From a checkpoint of a small transformer trained on Wikipedia.
Size: 15 layers, width 96, 2 heads of 64, MLP 384 tanh GELU, vocabulary 922, 2.11M parameters.
Architecture: biases, untied embeddings.
Training: a variant of Muon for these matrices, 96M tokens, 5838 steps.
Each number is 50 + 15 x the weight over the matrix's rms, rounded and kept within 0 to 99. Layers, rows and columns count from 0.

# layer 12 attention query, 128x96, rms 0.122, rows 0-33, columns 0-95
41 62 67 31 24 61 68 56 57 34 64 53 77 54 36 57 61 20 58 82 57 30 61 38 50 57 35 39 64 16 65 49 86 57 52 34 62 80 66 25 37 74 46 46 49 52 43 44 32 60 39 46 58 38 61 57 62 58 50 53 47 27 56 45 48 39 45 52 55 55 42 27 55 36 53 58 62 48 35 77 39 29 55 10 41 45 52 59 56 61 20 25 73 53 49 58
47 55 91 50 76 35 43 62 26 60 53 43 81 61 97 33 47 53 55 50 70 52 31 57 69 49 68 35 49 64 99 39 37 45 26 33 25 30 51 41 86 29 50 44 67 41 54 47 70 37 60 56 43 50 49 71 49 57 38 57 64 36 15 38 46 30 49 49 45 31 46 35 62 59 56 46 55 51 36 51 23 64 49 53 71 36 63 44 54 43 51 30 54 32 59 50
45 20 39 54 93 48 40 71 19 50 48 16 61 39 52 43 35 24 45 47 30 70 40 60 57 77 74 46 61 34 58 75 49 75 33 69 53 38 28 44 67 42 45 47 49 44 14 60 47 64 43 79 48 50 51 55 68 46 63 37 54 53 58 63 33 61 52 42 41 51 49 34 47 28 45 67 73 56 43 50 39 57 04 54 51 59 60 76 59 31 75 40 57 57 60 65
35 32 61 47 59 31 59 60 45 41 43 47 52 60 73 63 37 47 64 67 32 52 60 68 29 69 52 26 23 27 39 53 67 64 52 62 71 39 56 56 23 71 25 23 57 53 34 40 56 30 48 74 55 39 31 50 35 65 70 35 64 76 54 08 37 61 57 34 46 61 53 51 47 46 32 63 42 62 21 44 22 46 40 66 62 54 86 69 46 58 73 47 39 79 61 35
44 38 30 42 60 19 35 63 68 55 44 49 47 34 30 55 16 74 81 63 36 61 40 79 70 39 78 45 42 26 43 48 48 46 52 37 54 57 33 75 74 57 39 48 36 68 63 67 38 54 30 78 51 38 34 56 25 57 34 46 35 55 35 39 54 43 36 29 65 57 80 62 28 64 42 56 20 30 45 46 41 73 64 68 49 49 73 48 48 55 21 53 54 57 68 25
43 38 77 65 47 53 54 21 47 57 45 53 60 26 50 45 40 37 61 43 50 52 30 52 63 49 70 62 54 72 61 26 25 39 66 68 24 39 57 59 49 52 60 61 22 61 50 49 55 13 46 57 58 28 34 65 27 51 53 57 29 48 71 31 63 57 62 51 76 52 79 39 38 51 66 57 44 53 35 64 64 44 47 36 61 50 22 46 64 49 15 38 75 59 61 46
61 51 52 54 42 55 63 38 53 35 47 35 51 50 65 50 49 49 84 57 48 59 35 37 59 57 45 65 38 68 38 68 47 64 39 40 70 37 23 55 30 58 67 58 57 75 11 27 43 48 73 33 47 47 51 41 30 50 57 56 45 53 68 79 50 46 71 32 74 58 69 46 69 37 09 32 41 38 51 54 68 56 34 51 51 42 43 69 24 62 20 52 69 54 34 57
48 26 35 43 64 30 62 54 72 34 09 58 74 52 35 49 64 49 61 42 46 57 53 45 43 74 36 72 63 38 56 54 66 50 42 55 64 34 43 49 75 45 44 33 50 61 49 60 69 35 36 54 48 44 35 44 39 36 41 40 61 31 47 59 46 59 68 41 66 74 55 60 61 35 60 43 43 32 78 42 46 27 48 59 51 89 51 64 68 57 35 24 49 36 44 40
29 52 47 22 43 47 43 50 20 54 49 51 57 24 52 46 54 66 42 25 15 92 50 63 44 49 53 29 53 46 50 32 43 50 45 46 77 74 55 25 48 58 57 33 71 65 41 52 50 57 42 63 50 68 33 50 31 47 88 72 42 55 42 51 53 43 55 68 52 60 54 53 75 46 27 53 54 54 44 84 59 55 59 51 65 34 50 50 59 25 62 41 61 65 26 48
53 52 48 62 56 35 91 35 43 33 48 41 82 60 37 70 83 44 29 71 36 24 25 55 70 46 32 43 46 61 64 31 61 43 41 40 77 59 56 62 47 40 46 62 23 54 27 62 91 45 78 31 29 51 44 60 39 63 75 51 46 55 36 77 62 63 42 44 37 76 42 44 37 45 52 73 55 54 65 37 52 66 29 43 05 27 76 73 36 53 49 38 66 46 53 74
47 64 52 54 24 38 60 66 30 45 41 38 58 39 40 59 34 57 37 73 34 59 73 83 47 56 31 43 65 54 46 63 43 73 55 76 41 47 60 36 22 57 65 61 41 29 54 61 36 32 57 50 46 52 57 44 65 64 71 59 36 99 56 32 58 43 56 53 27 37 38 60 25 39 68 36 63 38 47 63 33 49 42 50 36 76 62 44 37 33 49 98 57 27 35 33
52 76 34 57 30 32 78 60 48 24 47 29 47 30 71 68 25 45 80 50 57 33 51 53 41 48 32 56 55 47 85 66 56 58 50 55 53 49 30 24 46 71 37 74 69 25 62 60 59 43 45 54 50 42 29 38 47 51 63 36 59 50 43 34 36 30 68 66 77 57 40 28 36 29 50 44 83 34 54 47 55 69 52 46 41 80 61 55 43 36 50 42 67 53 39 65
61 61 61 32 44 57 46 38 27 36 82 29 30 51 35 51 53 57 73 40 52 56 63 49 99 80 76 34 44 52 22 59 68 57 34 72 37 39 55 50 57 35 49 62 61 45 41 40 41 47 25 73 41 39 42 70 43 51 48 50 16 21 44 62 69 35 62 52 41 56 51 57 37 25 29 47 64 66 51 62 36 40 30 29 58 51 49 55 58 56 43 41 51 57 47 73
49 14 59 49 35 51 38 71 37 62 67 31 62 44 44 59 87 59 45 40 48 40 74 22 45 40 47 43 62 69 22 34 64 64 50 49 35 44 34 48 35 59 61 43 64 77 37 39 34 60 67 43 54 78 60 54 58 42 50 16 75 48 57 62 59 86 41 47 53 40 00 51 51 57 34 52 46 78 44 34 72 46 52 48 65 15 64 51 42 59 72 71 59 49 52 28
69 46 47 42 43 36 62 45 57 25 48 38 38 53 39 61 59 38 64 50 62 52 30 71 69 30 61 64 47 53 22 42 55 69 20 25 45 44 44 55 45 46 50 35 48 40 60 53 56 41 49 25 30 42 59 44 44 78 55 28 51 29 44 71 37 54 78 67 45 82 47 20 55 67 54 61 71 45 36 34 30 61 31 45 60 50 61 36 86 94 68 41 49 40 34 51
44 29 35 58 61 65 39 37 54 44 54 45 16 38 57 61 48 72 53 56 27 38 83 38 84 42 50 53 46 44 48 40 26 73 67 60 48 44 44 62 22 62 49 32 64 51 78 29 62 47 64 40 55 63 42 46 46 73 42 61 58 07 61 86 59 27 62 24 56 39 19 46 43 19 35 45 56 77 41 75 46 52 74 64 34 72 32 50 39 62 45 74 64 63 44 17
57 76 33 35 73 38 62 48 44 47 50 48 68 85 77 49 41 53 54 64 11 49 52 42 43 55 45 46 40 36 40 60 62 50 56 84 24 55 29 79 49 59 45 65 48 38 38 39 53 38 38 62 59 34 47 60 56 80 21 41 74 46 51 50 53 57 81 49 50 22 19 54 39 45 61 67 54 46 53 44 27 41 49 39 41 53 49 42 68 44 23 63 51 51 66 45
26 33 66 42 60 64 29 56 50 40 11 59 43 71 66 22 57 84 42 26 39 50 66 39 61 59 50 14 76 65 51 42 47 39 61 75 69 36 61 63 69 43 24 13 60 32 55 05 58 48 79 18 70 60 54 79 72 68 76 41 44 74 34 69 41 57 29 26 91 49 49 33 44 49 57 45 57 67 74 31 59 50 41 28 68 39 55 54 50 39 42 36 19 37 16 42
67 43 65 15 32 81 67 72 55 67 62 74 39 53 61 45 46 48 77 38 49 28 75 50 33 62 69 70 64 43 40 38 51 57 58 51 41 47 40 66 22 49 60 20 44 27 65 34 71 73 44 28 65 78 65 43 38 32 55 37 38 51 47 46 25 52 58 71 50 38 57 65 43 50 47 27 73 21 37 36 38 31 44 51 50 67 36 46 54 73 32 46 42 40 47 54
19 33 76 84 59 86 51 53 43 66 59 68 59 42 41 32 18 64 58 63 60 43 45 44 54 60 23 54 30 67 70 32 50 64 40 69 58 50 59 16 52 59 52 52 57 30 46 21 42 40 69 60 47 50 43 48 50 74 49 50 43 31 66 37 36 47 63 68 22 19 42 27 73 72 57 49 71 50 69 44 50 51 39 48 47 44 44 47 68 52 56 39 76 44 52 55
42 44 45 64 70 66 44 42 45 51 37 41 26 50 56 42 61 37 57 44 52 61 41 43 33 66 47 21 39 45 34 54 65 45 65 42 30 42 48 33 51 55 38 53 41 45 27 57 65 36 46 29 58 63 39 48 71 44 58 57 58 50 60 54 54 67 41 63 69 45 66 45 58 96 53 37 25 67 35 54 37 54 53 88 72 66 41 62 60 62 34 39 56 48 31 47
51 58 35 53 60 50 26 30 37 57 57 18 65 58 59 60 56 44 57 61 37 38 41 58 54 63 66 23 76 50 45 79 70 50 55 51 59 64 46 44 50 44 35 33 51 19 55 41 50 58 49 60 46 24 53 53 55 49 10 74 47 55 19 53 48 31 41 63 52 30 69 24 54 63 68 59 36 54 62 45 58 33 49 63 67 40 38 58 62 43 48 50 54 69 58 37
85 36 25 54 72 35 48 59 71 46 46 72 50 45 68 35 63 52 44 48 64 39 46 56 66 55 48 62 50 40 37 15 72 49 50 44 65 52 42 28 30 37 30 44 84 34 50 56 58 31 44 42 36 38 49 46 34 50 18 63 63 72 14 51 59 47 34 56 59 28 58 68 68 61 52 61 60 65 57 47 56 47 34 82 61 26 61 21 55 49 42 76 31 45 55 61
53 22 61 75 00 44 36 48 77 66 49 28 51 65 67 41 58 54 53 40 22 34 52 69 51 64 54 53 77 30 69 36 44 32 34 86 52 50 36 26 31 38 42 59 76 36 60 43 74 52 40 67 65 55 42 52 36 53 74 51 25 30 59 56 41 49 74 78 53 41 59 60 39 78 33 59 61 56 50 11 72 43 45 57 42 14 71 37 66 33 39 61 46 62 59 62
68 78 43 76 20 42 35 59 71 57 79 67 51 54 60 69 25 37 20 43 71 32 54 65 59 24 59 46 54 50 58 70 40 57 45 32 46 57 36 69 39 38 22 29 35 55 42 44 56 64 69 89 54 50 40 44 40 39 55 52 42 54 52 53 42 38 44 43 65 84 17 38 62 46 50 57 79 53 36 48 71 49 46 44 62 15 19 64 37 53 04 16 63 59 58 81
27 67 73 68 25 50 29 40 35 46 57 35 71 72 62 35 36 59 29 46 85 74 54 60 36 35 51 45 23 42 68 45 50 48 53 85 38 55 53 75 64 56 77 56 55 27 39 40 37 45 49 69 40 66 70 31 44 20 36 50 50 67 40 67 94 42 55 52 64 25 89 36 45 41 42 58 49 29 38 53 36 60 62 66 39 40 35 50 43 45 31 58 54 45 42 65
35 51 48 48 31 73 86 44 43 63 05 34 59 68 67 42 58 48 55 71 31 58 42 47 48 43 32 68 49 71 49 65 26 36 46 41 48 26 70 27 44 37 47 46 71 76 40 38 54 55 66 53 46 50 52 57 59 87 35 66 50 37 45 69 41 45 47 59 59 41 57 32 47 40 60 54 36 24 37 41 61 47 61 70 43 68 18 44 56 65 53 53 73 51 30 38
27 55 50 59 43 58 68 46 55 53 38 38 76 25 54 66 65 57 43 44 42 60 24 53 51 39 27 21 69 49 46 65 58 46 44 43 34 65 40 50 53 63 49 45 32 83 60 54 32 70 53 57 66 61 47 55 09 40 60 37 29 53 47 55 38 59 34 46 79 57 54 53 58 24 43 48 57 45 42 54 56 44 66 48 62 38 64 54 49 39 60 79 59 44 34 50
46 48 47 54 30 48 61 18 46 74 28 79 43 41 42 36 60 42 63 45 40 43 66 62 38 43 71 61 36 59 45 62 61 46 74 40 48 43 70 46 75 78 51 03 40 56 55 63 64 24 70 49 65 36 45 51 68 44 51 36 69 54 63 40 76 48 56 42 25 54 49 36 54 50 49 61 70 44 51 46 37 43 60 77 63 41 20 50 30 27 56 31 50 71 54 50
70 73 69 60 52 63 38 42 48 70 54 39 24 42 24 73 60 62 31 41 56 36 39 35 46 41 70 53 32 39 45 48 21 90 75 65 39 37 36 29 48 75 29 78 49 47 64 56 52 43 55 49 69 47 72 38 28 60 40 56 36 70 54 50 70 40 59 48 46 70 63 55 37 42 61 64 42 55 31 40 45 22 42 64 61 33 54 65 45 70 47 80 61 49 34 43
55 75 36 35 83 53 46 60 40 37 35 81 48 40 55 61 72 47 75 34 30 39 63 30 55 77 68 43 50 53 47 48 30 34 65 43 72 40 39 53 75 42 72 57 61 28 38 40 68 44 60 85 47 42 50 50 31 29 47 34 43 61 49 53 43 32 50 51 31 72 57 44 58 40 67 56 64 00 73 52 85 58 45 54 47 57 45 56 57 48 79 41 31 25 15 47
38 52 33 48 43 38 52 75 40 46 68 79 53 40 45 59 34 53 66 06 36 44 74 30 30 48 36 61 20 55 30 44 50 63 57 64 15 63 52 58 77 42 26 71 66 28 55 25 54 58 33 28 45 58 69 41 41 37 51 39 70 66 37 64 15 48 51 99 37 39 71 39 25 66 49 43 65 40 47 63 53 58 61 67 73 85 88 46 43 35 17 63 90 55 39 62
69 42 69 34 41 40 64 57 56 68 46 22 73 51 60 63 62 65 39 26 17 55 42 43 31 50 54 52 14 52 49 56 42 35 28 58 52 43 56 33 57 55 62 55 74 38 48 28 55 48 38 42 46 49 73 35 65 40 53 53 42 71 41 74 47 57 25 61 78 61 45 45 58 27 70 66 57 55 41 42 40 47 58 36 59 64 57 49 29 57 65 54 47 18 43 47
54 18 64 54 36 49 52 51 09 71 64 43 27 54 62 45 38 52 31 82 39 39 40 46 47 49 51 40 53 75 42 40 52 46 29 41 76 38 03 69 36 67 74 43 34 49 55 90 35 54 51 60 41 60 74 73 53 38 38 60 55 66 52 52 53 18 73 43 54 64 61 65 46 32 28 62 66 31 51 52 28 55 38 29 46 69 18 51 73 47 60 50 60 68 26 59